Weights of a small transformer language model: no biases in attention or MLP, capped logits.
Each number is 500 + 50 x the weight over its row's rms, rounded and kept within 0 to 999. Layers, rows and columns count from 0. Numbers have three digits each. The size before them is the row's rms in percent of the matrix's.

# layer 6 MLP up, 1024x256, rms 0.219, rows 283-389, columns 192-255
099:512560460544532541458485480452469509549509464510523483384441453547482528501451487516587611579494495571532540571490498623436551437534504511452515569531530506486549492629534524503513516470514565
110:432579483437539575577419509484500510471443461468505473471443433448485499487509501419533515479538478551487478522468458441566448480477422510465499495545509469417488407527514507421540438483514578
106:546449470570480550476386430442543491522339514520453496481460509467375387494621528452560507519513524505515520545480544535515576451480555514430559470467517564511526561453509564492501464570477566
093:510576476457410512467522506518618460516488486503447563528451521576481472448498502425474472524533436506584486515493578538546568477502471460589541555551488605510463532597568516537473550535472538
100:553543527441485491491489504481581456502544576504459559496415438605491594540528521511578498489508497395571436476499531532543514469478523421432566495592492409522488483540468540519520464495468521
103:458565400464530472426434531534517588513540477437530484561435475418525461412539462501593518542473420501495522465510478457568396497523461611409461576482497475525413472510496530521460515474556473
105:536581501549526544408457572548452466480505485502513499533402474454412492522529453489489492576452509506451512421444555576538405520505545513432514547491407406566565481545455515533459524491516438
094:501523400496540547500598532471488544434469565519479550502473486444450452521544470477505549502494468478478530476458558556423442516552464501539558570517485541553524392498499425501375456444549464
095:462478456514473602454512506582535476518523496561477562486461416597505560485413524583528548502479496557562495575459501493459517466482478491480535616549613452459566450480569557549509471550568479
105:525573471571507488552452532508503503518427470397480464482468558548448512489590483469505432545550498489497451540514512502475531421526527499498368480505555471578601598559473519570472559468451494
106:505502518485504546425544377522598469526556528430487473494412497452547429533499523521422529531531481502453532570498521442512491455440570444530469467466474543500566453525536473567447499409533460
096:452580471399474520452559469546549531545476505508408559412459557419502601489545425581469538512466483585509420472536495556535588453457468575404475452452536520458498480445447468489519585511512578
086:524479584509545568441571489597463468428556492491547470525462448418563484440446545472491575552427443438480537559442411561496449546478467521493648467542569548484563506428481539487499532368567447
100:407479480461475521473450397464505467546493587552475575578461483420531460481489441527491477397515475532440525498446452547525364447482570485522560444536441482477552428492511498470622489569538574
106:406524599515531506466532513498559543560528495594566536552446417434594478479464520515451594578569531509417568509474488449527458549537511467499519554479533466473489557500531471537448564492474428
094:406498492512520531513452430508478471500570479473497498439433476450427470459467500561596581510553473494449499455452496525508476524510564538485525528505585565505516466573601535516503489407513466
100:518417500556540468466419457574533560565470494461457457520413539527535555553449496556460585447448526511541528530448420474433488483515505436533450485482566545483571495531528438496440468549493417
097:505515450514552485465490536467579479590459483518526591538493447536550476537473534582531554493536522618512435521543545425476441488536335537512571526525480484638426462505573378454468530603478453
099:438513439624445526555469498456551554512565493407406494532488519490547454422529586480552526540466474563462476428587472519475437517499444494524541371545492529472625516465512537560528454425491496
112:467465484464546502523516519548585493482472558478496520625503530465403544447474481525592499493503386550517459416509609521405504492532438501479539621424577505484526513519637486533535522458475492
101:543456520513519416543467559511533544472494493520504500389441545496549494526532548442566454608579461467556463499539475498513535546509476538533468485434459519508532640483468562478410457445439442
104:532478482506621540423449517481559422416445539506560407421483533512517497541466522479509456450516556546415527498468572483450488495582434561507605586492576542486525405379502378513401464534486498
092:441479571465548458503560522424468532503503535424479513449564511524555499554462555425498485593497513489529495470488684466542425549556537549493544575563538513459556589562488424547544510549515564
087:422575455575562492453490456470447522510571509527419558492520454408505515626473542467414474487500479451510482465507583613487529449596536517436548488495456484514527436391463442519439531537526508
107:560459509489510555507524514464450478425492520572453485488543405577458537521526487585513617496482455456389432532459564618451530565532532514560449494557457490403549569527536504445510488530363506
110:573460534411408545572483476514587466476518594427497456505496495508485483495416535448459516471543466516440561420414528511548524460545484544492555517572504533584496496480511509482431456478569470
109:457428473481533506530594597500585541573519504491428500507477477475608511563458506491510532486482566512510487495536507467417476458449578451549547440508405499585395505413496508570500494566467478
105:504520475460578537422555609572488573495526535412468426506432574439495453520547463470479482621480485456511466504468430567489507484449501452517415537462535528543558501560522567489553507510476463
105:429467487471535528427402618586471462549475494528578486505498470488571542482513529509414471500548501547511479440467517504507537586546495587461417521507534443505461553473508532485493502504436553
094:373384463545442500507490545510488491496482504504421589476476546487499460505466463469544512481505504457513522615568508521459524466525461487478505594443581545472530513543541528483602490601535511
085:470488526501495494460502476499505370461484494507576512458541507545491487514487364482539434488479471513437458535459555440493519493462491638556518519465440398507501501474578526572538483479478537
126:534449504431508469539534437481459449443511529504423561462439436451532490555435572497425465482552516409393508483539520506522538378565481559435455565521469492482476498592580459451554499566506489
097:505458519554525501575412516503554507445442454493524457520419575442570524555472426543473446527557465505437480517463540476434473486491360448518530507504493526503440550571510441525530567446412455
100:488499385534480472519586566482539494494490492475432466557533549478535472400414503545567538513504445433547411502457510494571507451452400506515505431529519504533573552463545355467519450475453547
103:495536530480555624462462494512533502509443577502521533479447504526465465529453520624540550539525449526552445553528563495566460466629493552457529534575508547426506505552485500501442411511497565
099:566560457519497447545430429492541464456536551494346511511510423450558492538545440435600436523542393482516422488611394493522498483494409595492395531477458557490532516577457503491474522499441510
101:443428501433447406423490477523523567454521547484455523439483536524350384470518519449489529522483429561532483453542500474490476496598482463500443518503487417562544424466485540570458497543511480
106:398464591495506537543459551572601550516489528400484584558438495491503504470512486487512586475550555569526520531427564426485402532557524435536355536540515484588464525408543524554520571485417508
096:474508492500511430504447463495467456475515568529478381444528571488608513531609555437506558521486455433429438490576471539471562544430467490568454408557561470453624616420493585504467532531499467
086:472511449508535617529455441431527468435523437581446411527461520513526470522530516470547524528604512519492463470522538546500446503528441595511576533542494542452545514451555476525480532596456477
105:527502585472486552579532473468494400504561526418531420435494534522429414486543519478476456491492511511497488445484510551519564515495523464522564563441522505518559554429459575502520431500490458
104:476514489495457438546433573584584492436456707485516442531348487494546564508471564465498603577500515470473494516491455481591442465481543430502447517476590532497429556559493480559530608566423498
088:450537591449502525487609510619564603542526518487491517484507461462533496571460556609485465502521517436441513449491507509511470524562478528559555435553535516453491487557448469547487425549506484
103:387423450506473454426476476431445493498461675489456448543474533513481514469378421526499487464528463469506569455468586532508569462471488571539496494528481492504488427514439464458508482521521624
101:581493498547615609557536540530515457482551486510571419487543548523546499575483567540530522553516490526491578439513434459402446552475577412496465448477519516478529460478500452468573546494522519
093:517526549502531590475448541517494453497525408483579535502540499495483452381431461556519588545504433568505433503505536535468521577490468554511438546523489579445526469513566538534560569531535477
099:456482464510497531471341463538566475535480474515500529547482551472422547443529533512504475547488553434489549501553490533488534590545512396450471567438551467392465445438547449423430475559413471
098:550598490458365494507550497414596459456467474480560497435591572574476486589500602508448466542513490526442463433463438539552469500526617516398477387517562489446547478455596529522525517602559429
094:397467410463462511550546427468486467536540513520471490551477556541541586527556512533523506479471461471506529489440532472517468526573561481555425405626570456525416577468434428536513457480599438
100:488501524481543559490455400567443482422552489478526437550592518481495520552473416432568528486631453503571599425487629473542450535477459573554531512551538597527534440575488569508496559416481482
105:469505467497524442490569551480538467455448454483479462433599508499485393445523467566545581500429411468450480550593519440500372479521451457460499388553474565616517477521486523448471548579523543
102:445488515485485462506534550461546536459439476411477478489423570452577516425494483499467498369575525575567458590419395518485531470461514504495577472443541554498458386520507472473575534511559568
098:529513463486541583452483561527570482546536529543446574505483638554403438577513500595517577437476459514519512542505462473530500489489396481490392412448513558557527434449570528552532479529579519
100:584599425474414478566445568430511556539482398422496472480540504478447480455463463473523455546470410525615493507548512496387476440380505462465616493480567524522524368528528399527486454560553500
104:539495511532404478542504583597500395525510475518530535501452450602484478551474506479475536464483544539496586479463471498589522531501403468459525431413503473511408539467477497483488478514568507
096:519487476485518511399492466519520533549529529591559520406427434487511408456503532451518504485535575480481511468548472477528535506504432329527512579541501515469598411522544517457435567557485414
096:526553574459499592509453475575540526551546538533530501374486659385517452556500413477549522581495465395506508428421554514491483557480488494424552500458545494531560492561445543426416498489450462
105:502485498476510527453432454501504595449486440570529441480494440535408504435521468581388493540561357495467431592506540563480552490563561466579566580558413536476461551520527522579581480534449523
099:510537407414498461528462563475491475464476518521486521560408510486490409512431484521494515451445464452489496526527574466480495485491598387467510556526500489607553558521509515508523525470540486
097:471534508502466415563443413532513523430448454573483500489448521467547536568524492481594581490432534521544459484447503609500447464464470513455480578548481540522476517509471507597580469535416470
097:501441524470473583501467560501498481524491540519444449541407492427475484548559420504463525530504497503436530484505442472512491493551411481453479495514606481596515541532533523544431517483473514
109:573484449502462463547466485490501490477465439489450619500449480532458461464543593409526538500502415433515590481447511606468452565556489471465541532474528533538428557512466442478489439534499489
099:580547463521612474496529493462410502456520533489500526484514457551536452492495547513578552558470550465505444427508497453535595471519400508594542530499581462549569573453545468555484560527455506
100:544429415487537521545465514485530472474541515448530459401515569516502569451423426546597475546429472492547571469495450353480472503516488502568511520455508475505499502539502457590462521468437510
096:458456537377519528520444503457527522541524470518541447490550469577525529465482536465480570424496430451478571491479555407529476484570567505511517465521507479535509528502585428572501544567528403
100:498558429511493537554486450511494542571530463522557419496553490615586528471539506450529573463416534529534524531485525513534540614438595439584483526499452524536453592651499582454520569465496509
113:571580531545558454444519561479565404371441587547515488490463480595568489430427522491497438500539486528528539528534508516545536493531486565484516475569464525534527444469621477504539482523469500
090:492519526420560495468416446502495548499484473532453473397478438477513423386492492548430565616622537444453495518468454560414502533505418624596563477455480543437495529407606533516510525592445408
102:471474527575549565516510577490544558434438461504569493475464401428463542487489516448436560499507472546439561550525407554525443507507424544466476491517468455433486419509532526503477511440536444
106:464552519530557400496482468542606409534521479533513496517530442474548577607554492487506573558489496430393428527470479509587458528509591519509610597510568484461492507415461501530464450501519480
099:500579450504571508461535505513519509395527501498472543495532460475526449473504526495536527513528529454465470488422526453444478507474414489467515568520458529486607477491563556530534576482515556
097:452497477516491505487496530500396610524472511493551512473417512486429533471470454524483484533427422546412527455422417504445559516496459585443487461510464440420562509585531476405464527583487435
104:520511476489455431550599541454473442519480440498438531443469450465461530484491520478493479430453530507516561448506548537521451488541504534586543466480502541557450628483525502478533464419489430
089:523481465474521501476431521435578528568402555598445553528490445524480566505451523527502532550504466477603523492613525585524536461459514500502486500547550557540536490501559597435418548606477538
096:518423453479470452481539509498603451470504465453484468506432515577499413494542454525509489488512401580562483582487519467434593447487458482515536503509471614486462479447516504487542476465567548
097:471419518453492378552510481545410442536469506576477539465511411526455519482453590506588544553508456486482467488502494471400486491516547477456492521534508451629415399568465494466468517577446499
107:453613463607509468436498507428463451496490560602536510494500525444507490507446503539453502482534596538599430437527537548398575449537474462572519455455631418513566456514527474458551502506472512
101:586481500469501587474469530425544389410539528549560597532411497637499509483616474484518490446498547384481462465598490433403487494599449499486530538570608508549504472559465485567396488549422455
092:483483460472407571415525472428541476488418466452518599475421446534555473509525434581503458555459507534527536584524559532418512529435550523482536528532494511542463478465452391532535490496483521
106:474490491484501499521551502484576517382568538415477510528470557516541496480478462473518418524467477543457443497404469465536656568499570534493574514476543502591500484472468473542604454459397493
100:404536514546450494542475534500523483524499436421412556503461541457471497539437570490511449540528502506557559595567521516505440543518555518554558476561433485512520412501539517452460578417507513
111:499460505511527592478469429516478408482512514500490564467523518524433428531578541452458541458511440516493566482504494563478525524445477498535561438510564553571526500515472408547437515425516482
102:505379464469490585487509445526549566525444580503514477410465517505539482458498532420449523478562463518523554516390567521473580497404468467473500576439496482405509512411587512438459489522521414
093:462408452529579541529546462469462615508515590435540576459546512581545527573523508547574449593509520428467502591528525587486454617513505491502460505508545456490462427558477423521484483457529544
120:592538496542377434525481497546630423444496524462488513570518495527524593549487473549376623467449515515456420491481592506441567546624383496528540564523482539530441536523553347477530547497600477
101:433487409466471525498531462489496478506481508555510412473432531538564518518565641479534384570537533499502534540570589471599570494638522484429474448507509516523503493470538343442521568520460447
097:494479488508509526465445543460516458468416451462462487491458500465486465556555543501449494538522513468431458459404511497505506536536549479550548475535546523507560504526504547419531429514561499
085:540537518464478458464548499508519445584506506538488468561513546478510518431595535444511478556482475499486483520446551451475470511546529440468532475509397521524484594461527517474473593432480384
091:431513437458413548502446546442482554492514418511458521336494511458458507538547407555470481576393550596542572440514475468600571451456419535463415432431535560476577449539566532432487537515528561
104:558409551521538445435457563427480428462500460429444465485431476405475415507589572482486500516478553555480511409515534612423481618534429413498540537528533559495462465504516436451372513412544454
118:451420494471480518567524490458458473490567535559563470452352413430528499471470455528509490467545481474472470511540533594363434487591515464502473455437455488490505581484464449468444545667524531
094:467585528497540570496395502534515499520502551551552483533506513552446520497472485468427530538487469463577503544618489514400448441470457554473560524557456405454425451465533458558540513493425450
086:509535534516484586460589511509573490520435472592521614578491532599487500510441433514433389436463492559496489446464538509470501509495505462552460520605504455488483500514521495587573552557483424
094:511404453527518549484542555515551488508527565561516469420387433504524535493493501475473547488508539574544477485505457530499463467586496476426424481557531504484605522412528519518519493481467517
087:558484530410437469487371484493497593381503481478461443543393474559518501428480520513504480507489489527449589594519513502454574476535544461549542492547485528481552517598538462494485463499531469
103:521423339453602541433436582500520535458588463471450454493514553475454513516422418564563418456613462533479464479420521420468511534449543441508472532501557511532517485469503509393486457473471550
112:574508538504449548473393441499529440442492503506525531486515528513519523582478450508497467537479523534493504417545456521486539370580526453506524396523426473512462586452579541494532533471450512
093:564474503630543492474436480497514500404451450570488567446566514491545530603505497465493569519526544447547487497414518585459494572552486471548508490483497548436430554530542449468508529519487376
090:352466503482472448451476486448536524382498602467473475474505514483483461490482524425520531541554466438532462444563508380491440538535460516474537476523605581507549562576654486400545469504549554
096:439588389508508445459390507496478388585552484509458507527452474428574450466561480521601504494425510490486534495505493482495517496486482463605465502490558546534525491598476599490501534472535520
097:506457493482424518434541462510442485507502510502549512484454523503524568509430507456551455499447521518539490469472491475481555504518495548495603491488502508490534464504583491520553527419572463
089:481519504502577530399492556450536525633466500506366500553423432510502484466514509458535535506496487464489506527525536454432460588506460453478498468523529457479549574486520475497506445560395389
094:526482475489661546541456576523498556562464512437521496528420529443450468441485537512447457466539473575419531493469462474576400493503490561519494545531557480511452408566472567506462507500409421
096:472490580494536538437432549524553516522536513486396466403472542512564469466520494594502495454568514474537559548515448488459537468451466550491561475455531490561511559484526494522478592546482462
099:446514471540515489516489434529484507416496422445464424436464487487449526529491415509573484463568515575483448514544577537556546530407468540485491456455489559562571556462480429502493468519465473
105:486571572460556496464492524598537454440534508458473499526493445527468449582519541528485464516419433621466504485535495533493509479545502497471510458536471541556488587452446462527490453512453444
093:479451556471643518483460528526566496491503499468470491514505547396427476585499478443484424544538500511528431599487486540518580526487539495487498450496606544600492423480558535505466547524397483
# layer 6 MLP down (transposed), 1024x256, rms 0.23, rows 283-389, columns 192-255
090:469542424593551449486497487542444533461584515494554501504497521532505546502544490475510482415528509499411573505517396437470548515425521552451446493463538518491462467352452556607538490505582483
106:464410488467548447535489537504550625488495504530523577516478499550471525487553444483567482539582493498445553511400554538552494538493563545614525555454418468518529532467489454563459462479519480
091:552586486511564457508463490502594489529576506546467481459464450472573484501450425562480498498466554460449540437528553474543465443550509491520500481463434499564441577545489579511435493544528518
093:517542510508466462514564454600537519464516413481479453537485540600501353454506551461582458533473552597542489468439524496503512597499563657565481419527443564474487523524661612547471434525469519
102:502520541477447567484446522475486542512520577589500508580625504494592453530441588490430470509567591516477488472424508467551524462507508528454447558530511437583561521612541441555572515428538558
107:563462411449411456574585464388543488518515431497498589564510521538492526597430406560543467493451432475483489462459452490439539558435487528498542497493577562436455507551436516499461479468537465
104:428485566527506547501506462499499540547492477541408629531445573495467477501469540497486487482445492537555487505549480576450475529497465521394582512448464505493579512522519482517420480541533589
097:495534484587605509537451481408453477574516424550488434521524535512416590471488449555509458479455559520506483376482577472438510545583498467446421510448454537441558390529538449478467488589519509
098:497507494509485483429528495439600481588434484474555570498479587455473607478414480576540471583553445468481499448542491497510484528537591387481447533463484575502523407539412537470505537532529527
102:473558485534445443534459442358491460416516497505616428616498539514528546389445481489447518504439464503518471425494557455470394489476581520576476440499560450402518520482434519409434639464419535
102:543560507547531509495521509538509414518549499484497522542521461501532491535431541513441449628482538543496504507446477508476578490404570438645582452481483565506550474449526544481449572500584536
100:559594554503443511527517551416535527441482566464414549505507477585509506509615467565554509515464519488510514493529560502554498454591468483530402502473577522392479424569518587485472480535433478
095:454521458441393562547475520420493596506490493520489574575483494475511573545429597468496411427547559486543431526480581606469551453558558543491478513474460425517450534472484511490452510620437480
100:404451480443528487526500490497454578509476545453515527515449450421517510515547484497493572440482459534448445556483430440440528462477544542462467544414380459525446484522561531559550563542486453
103:391458568499413515459541423579482451485517482478427471549479462511552406490454463540493592547546479471447570569503522471555474546516505469436551480513548497430468442515576447563551532549453562
094:479467449603444488573519514481540573510596494558552555431538596350485502498487425571543521516495510446603507421455515486482626533464572581492465502568508489547466465498457576512416347544536575
103:507524461498542504507562547669482488502610413500498453544482475438457582507523486541483428461453464559593586537452439368539510570439589513475572510535567470463586502533432468574540515509470500
093:566595516509398479468521429551453478474528523478554476496459479445477415541501542555404478538387528482522466464491403501508507553454471456522435483532515554566507573454568480499478525509470609
104:453467475525478467535426570488483486609563585535560555539465502514460478527469420536434511528510413548582509523451556523567547508624457425569488468482602505583456488463509516459482420430573486
111:439396529434591465427478519469439590568458501516530532584426378398534396465534505454568450557487480527406495465493489523475522500485486577462506470489495602495497506592529480446550531481483400
102:547462460542495435532489447541483468515459502464515574464488572534602457597505475473531433510479452560464563457502488542529529403441485521496569507432501472506421569567515488515509446566490514
098:527421427558465430399574533505458434463437474473502508503463482434546506444547481506554461500506460432479592463421421454573497469488521544533498549493578495562502466473482473439536529514521550
092:488567498480502410511536518407530566548464455466466628551498501637550516455416553438480470536548489517517519516555620407517453604576510476457458496489544464484544538459490473452507539503515563
088:532443486496548549561430465455411506581481429523515441444407569574485543533475417408549477468559528506478427502453545580470424495561573491549502484539509581471441526468534542492508539500442477
107:580454539512457441451446540479467519459567497446448569531495481528653441555538481501568580497559530561500441496435408519621525440513516539509409453486562405481454479520487500513464455566459534
107:485504436523540543490498485550404524556445490409592426473525449507590483455518518548473484517432482505448531481505512555504446539557520539586445481479403405499572518488427499598423541513584526
090:518560492573505461524480483594609485467601537478484451518451446410459491444523583468534553447506462580378534615503503557498459447541448534548543557518456477523463463449486492529477519468485548
106:443540526441482641534519502509489442480528540484498457525461459476556463503572470496471509543545496484442495529534482485468549536597513453464437516586513493558502511430439442550473522523526518
094:444533596485544591511510453511445452421541541608416590477491518458479493433560518555445488556558541434521491490567508498486421530488472527423512532537520443504541414497551616486568429503524486
097:497484487550563463511461439589396474518480452523498543488498537562441463510536473520479401552532559647539536413541539433429477493465428559479400511421570434447493504426513560583530534442590515
093:546581496426512575579568507485527484461446477441538462508413494511545560484455528477547537578466440565512553523526493514496455541557472433454435441478598523521410487561463438525489556494500457
087:525544453532479468503545517403519503544545507515488483517451568544551544520478422499443523409476518511609427585486424472585535432542434550487434482575507460444488462476556495408501428516541498
099:490469548430618435434471496496477481555546499459465490456508464513479491517516434529520508520481551468479460430474460531565574518505519531485507504521373526556465509449544496494473455522437514
095:531552421616452458577477507509409508459454440487480516466506522466590543497459431471511484486437510509518491520455430477457445485462533547604484523496581551487562580500493568539532478456558426
099:523512408562530553452552484496605421449485497527647476525562462481452499434556594569442470501433503471472485566570475532506534506534460480518525577498551539523481517434487517453502510430586470
108:464513567412419564559459484580510466525456504484503500443513551496493484434543424524530468521585433550434576428485544497492515581403501594582547528486519437509412559554507464553501533446609508
102:511569548514509590410451617458406407478486548452499493501486438460432483457565620522487516401606449573475515477515446529486411503530455542539520514563530583471517475523485548544509389510441540
105:588475524387512540446457532624526524545487431527541472510515483522478468464481582422449567429517514566406517547595478525547433499536532429531463508523469508539467554536487595568547589501480522
094:552511505572553467460474489475486536578482498495561562533439439505475463497443480527438518466518462385469552570478536557582464528517560356502483521527474559525513507516478484428486490512516587
090:519506495518490545452518450473525418498533455510529483496525515439425410454522557570528499468451555533521508469473551553484530531383512588497510479500474495491516546541495493503456393536499594
106:506489503509480451581530517571493469432459473586481483514607532516495465631492535478488605502501458550488460495533583503489567440502540525369518447489494509509464455391579524570519627472534568
108:573499492507552501468453499517532427422435552503557405502445535477485590497556453423577437539435535433536433528562468345538566591478433515527524506532530385512483548438495475554527477576525505
088:470564457534482536471470543497552401405546559489552505486407479582475525465472509499527521585501459583456551524524527492399462582420573581534485572525527594526573457432595523529517532511476575
108:523421416534402487468490528413572509466461445532529490492471540480565519452430528482501614422544566484533548530532509531477559458511445496470519413543580492525529513487529593462495560640528560
095:506570567577509449470451430451459477561568619482514469499558503550401453417470453519533514410414498493559499516570481554531539473504541521521551606505511457565518495464545440421507446514482493
098:523527457538496528497439409534476466580498526482395473546494517454549542433459494509545534497580544487495481526465518586435450555571515467541515590544503577514503536440560559556510526474488507
101:516488484512479477520409588480556385461450498503420404535491479548477496442507455515479526541499528509475483454545575423517496493482469476491510479537512435493427505465509437473535511535417509
096:358511463577507514547438590477593458465549506461520500453589447450516592468445556600418457508506497535463463410466450574565585552499573485596479504399473494580536478514418501486479577542544471
099:522565522495588481479427451485524492487494537483513585580524529429536527463423577484520439465434506500552549540492551514527497502436487550427480502521522419547563469552483463611497448500573433
106:612555520467519524401538538440490593448525468441535532540563473588512441572441561422428418504498543491564529489535494471545513464543526522469534511545489480468546509510430527463497555515452492
100:446531580547451428495499438548551550503464534399494495462454497527626583520489481592530488573392451534496458561483571451526408533521595563606490519527507551423457411340529434471509440492509455
105:588535528396467416542511546424487564427432550393466503412406586572481460441551442439430450457547499566500508595524514557495531428465517449541512431459595485518440438528519510556542567466486555
100:559440425474500463565447534500435411495527509512483461524508479543562529495507514433424364501520585464522490466474571551448516521461442491570489541479565481513552404479456565521559514594523420
106:560566420566514458520541496605459492500510630471503521411565489535527461548489491514471475554463576469486654432438494447479453555456482420461508537424491511449502520525479512597429432561415538
100:549504439471549520413535497573578349518476492489491558497589555466482448553567626522503436463535508445475548636491484446575514597552444538577483535476475570455541455507536503575555565563496490
101:521487511516559449507544542478531540538353575489439617403444507513452538547520466453478525496507470493459471472566581445552425494539485498526461449484474501474535505501469489554563462498455583
098:538490478552445484499542542376489526470576487500507458565484449495521482491508533486531549425503435362539497567488472492486517553488551597521568465473427402462466467525476582542508519520479558
109:415459490525489555502511392440485468553479520410472576547498591530530590550520372527454476428440463407586410483529506488516530450443501550502544453550453482433463498582560463534524513548571539
097:557524510527518481546525556463550428573507541483561474469607484524410506550474512439499469538511550428430450468433503581578545456545517474474527610500504558529520479586573536409546558530545543
097:361521567615495596425433497556547499500496522582518558533523485457395527431438420486473427521557517434520549466512527424505555479496415584486606495492434482523494490531591572429554527511509557
100:538423488493548530508516553477509483427433505468530484501559470570561450586557461510540533488578514527456541530525479512493442407501471511403494453548525619542475583450472515555575474461515566
106:582426544421544417512562476474528475473507483432477569532547524501524511511524579421457478495514567470535510404497469542427469624640551590368587529507476521436531576527563500487433424471462516
105:527428547586491538468481423465506486557518426501485454488581521551589366546559474504511564438447550496550494562600469551488611469490583443519510492445486523500455535545499586559472525527487468
101:456427644488494421529501449548468450515517503552506474571504500503500488424469415497462486514537567474491545517508484548502490492551522477554483510488453420458467535544488475495440444491493477
099:539507515554468567544473507515453468522485429433482541561543477504427499530406572488394426498447484446411444438485564637576500457483457478420439547499475521530536523547509473517389497532540543
101:608477455498519500479500481515437459471526439568557352525574527554541492512474485502469465591582527495463451536540493470490484499514551538469503587489572545466562506462498489477515451336575475
104:488452449438505574426534546445416528544522478556568493435510454502582491513501569540549466469628505470511472473540453502463584623485503517582514610565525496504432532583499485447454467530483472
087:540475487457499460485442483545549533539564521506518498473378558414552456562516508573527475525416405510600443487520472526534476518556505477621410461480579462553517548498420577516592507552420582
103:467493538539528502475518467561435567533498406547509503550601534432524478448393472506550537486523369524472561557523548464408465485451472480534449538487428430523508546468485527472523559436547522
113:542482493549579491348501466540454427450529482532487498475492526460483493416478539380558478456531482465507491492524458545519429532496556565550568525539514467502494523516570551493541401505569529
086:555472478531552535472590468448576444616482491510508497555410510568413484512469502512487532480420451439501501540493393486527543512510468487455389428644487422465466520538548501375525466496565567
098:631404508448628513573486529488488494532503415580514469509454484531530456496575383485573477503549528444512441432547476554441397583550547370502517629538530514599469533479507502438528469449469512
106:537495502503433535511370473476473444558494433538500537549541454509553429524420592495486505423405484508527506427511433473453539439411574415455497416449467498500467518540508542619563447521470557
091:464456538568561442474447484569538442437519555539636541428537489581483499591450481444503443415556481425498528548452449434500542509463609492511526473436493454400490469425493508533452568492512492
095:451501568506489564482480562489533464468351466512443551513495444576529479488480421473664551482475505493494509486528551414569449532623504493556570463491591505475512542443464545468501490474440426
102:433483526474395423397498532556496465558490595450493532501458468475547534412525464556547511546470547460463507518415571522416387499535449483511502543548552522668364539524471515581422494545439569
101:504457545432538456572505521452437512480527603494524506504540475547552473431530469531435480501531545496459458470433474578420467471387494476421480470506481543459419478520522525482546463490454527
079:539519528547542476540525449505496594504529559525580475487513426557451504451553485490512490519503511463479510517522416539572450440540523482515483475513573443492439509624514594465563422527508476
097:461511480445566438496471494493504567472506526444476435484412511417643555540490395485502516493566420470435537514536488468564563529529539526578519393453480530485456459454585550460425541523465515
104:488576538447383494496448445563519519565437535538536452576524546455538501487578555497574535500532561346459530512482526511476542360523476437516456463538603457560489570456540438456430504566543519
101:512569526549502490518488516532443453484531636581479566520643492529515522506548485507436483558458431502588449606547490506552453469461545478559522607442474427550512466442587550510460572440481620
106:483426425501464462501482446574470466520528435458501487480507450463435504473408443490467484457482537552495551563583490544544460440430460558492468385448504403412465580421551402424558519513510535
105:420477561576496574597520442427531611555567537508478447430498517465543481503516533568432534577496549574432504541497595554519428497462487554564515518474499513445567516470476566448470502556483416
091:505565475535386495515454494468549435523534425431496510432558481581482401488516471600370484487497575446492558467447484402505534435480474512552503447575505477493449464434552543480526450449518515
108:510561520612476436509516535525600534495589437483546493457535489454458575406476476496513530560492538512478562445476564507454479500506525493542502427491500473545472477539566392458489592382546499
101:598510522546550562484534480475487532500537524516516480482486495532444541537487428579614442466468454502550580499467503510492454549518571382364471543501497482555465457532483512402492429528497513
101:544593403617555500501448420481480527579546436417520586423529487435477459546577456468440461534541545519518461370483472340516467478465492496526616565445521457471540460475521532564509544445436517
081:419564451527543512523518481523417501460590433517555507540542431524508438529486344487560527604495539509451516522512540408480467511417491562463480573521552343439475498506594525424495481511566559
092:541499510407477435482543493614533515467509543499525498458484394553571484527526461482532551562456462536554501492507482531544538595480550522607496425512519473485479555549426524477516462428486615
095:456460435478521484435473539512438468509603486518503463496519381460584494508473492582382460445433542425480478511550574438446465529452425542528437589513493448469447443474522356468465447445567591
106:470541479536498452526551491510488480580589428520510535558513517448592441433405438527496484568504484504532599480499557559499541399424527539502498393479503439579444500503429535420452581524534525
097:480534590537474512510473503479528545545459465446444509538443515538443505523437525509515546388496500466483377629499547446658530522521568489522444458589512556483523569605602491504397465480464578
090:493483504543564471528464511566544509466609646499545498553471439460506423407540452509502503467432513446565589489497478535506535466442519592569521458379605507544506425429561548550448534480532521
094:530564550539452491426485473645489466484397481536510526523489476450521455437588505514462475422586537473496517491506474482432525501400531536572502521483479547580499501538535493601425513486478599
101:465530509587486550458441508550446511557575548500483464484556441355477476445548432440569543555342575488487456468524511493581426443436457467489473513583534529465527522496465568431456520440499506
102:422485419538501480516507597545511477585524514455586463455494531540417444496451442501489509442533549477527460463547538518472382565541556471409462492416410498454542446480544402577516507521458445
100:537478503498398377458465520551467517543458424403518521528466418491544540489471463517522538600399457632489521526492556567529485416535505449578489437591523498513549457446515528466543406469540488
094:544500427517507536537435513560461450583357549515416523556509460468547538463510482423496589498521503465504445547587531513504528539509427445436530447469582555461445556424408337554565602469582552
089:490494554419561408502512459518482604499508586478604519501475362483566537479483423486513548528492475491585438489490517490526513489515535563564474384372532489494519392476520566454568501539543383
103:496409498543520554577558500463540473403455506553576534556512447508541542469548425488571492494555594423437477581518588542476460573607536543585486532491523497509461608496487491465577474483489490
102:486439469513598362481498562503463487565491498538594440457470514606534501568487414499569519500522535541596529384448381510569469442571559454489446426499511482445463527470494515506536516513501473
089:522422482588483484476459488429498517515597526448462560550460454419474614403573527480505437569420490560427441573526539491445465455536433449484466480504511514501469517453467450460560478525508500
096:551424534457519545536510502409499453410470492593503530530512440500464504540519515444519507454477421505548425485458483604508471493501425484563435423557453473472561502551554550532539445418512580
090:552468518444387478560440502525578402522648530515563450554430523514490569515426495421500504480478480487474559489547470488447454494545495461499474454490554519541422484546505444569521568459466486
090:539518517541539492531487528561600503501514620511570524472536486528592571508588595560402534547511511487508613490525471422486506398426554595483522550499476488533509486450489527502466545543519408
107:459461547438474472466378541510552518495504457496536465403517578485530450476540456435535516508517527457473553506573508391479517458486579586505524497490581433444551517477554475404518505499489455
101:484499491516567486588464413538547501458547545438466445488514439504416414386471564480454448501494480524435524560514475454484455522465408450471519458493534519495519507473482466511521533527645470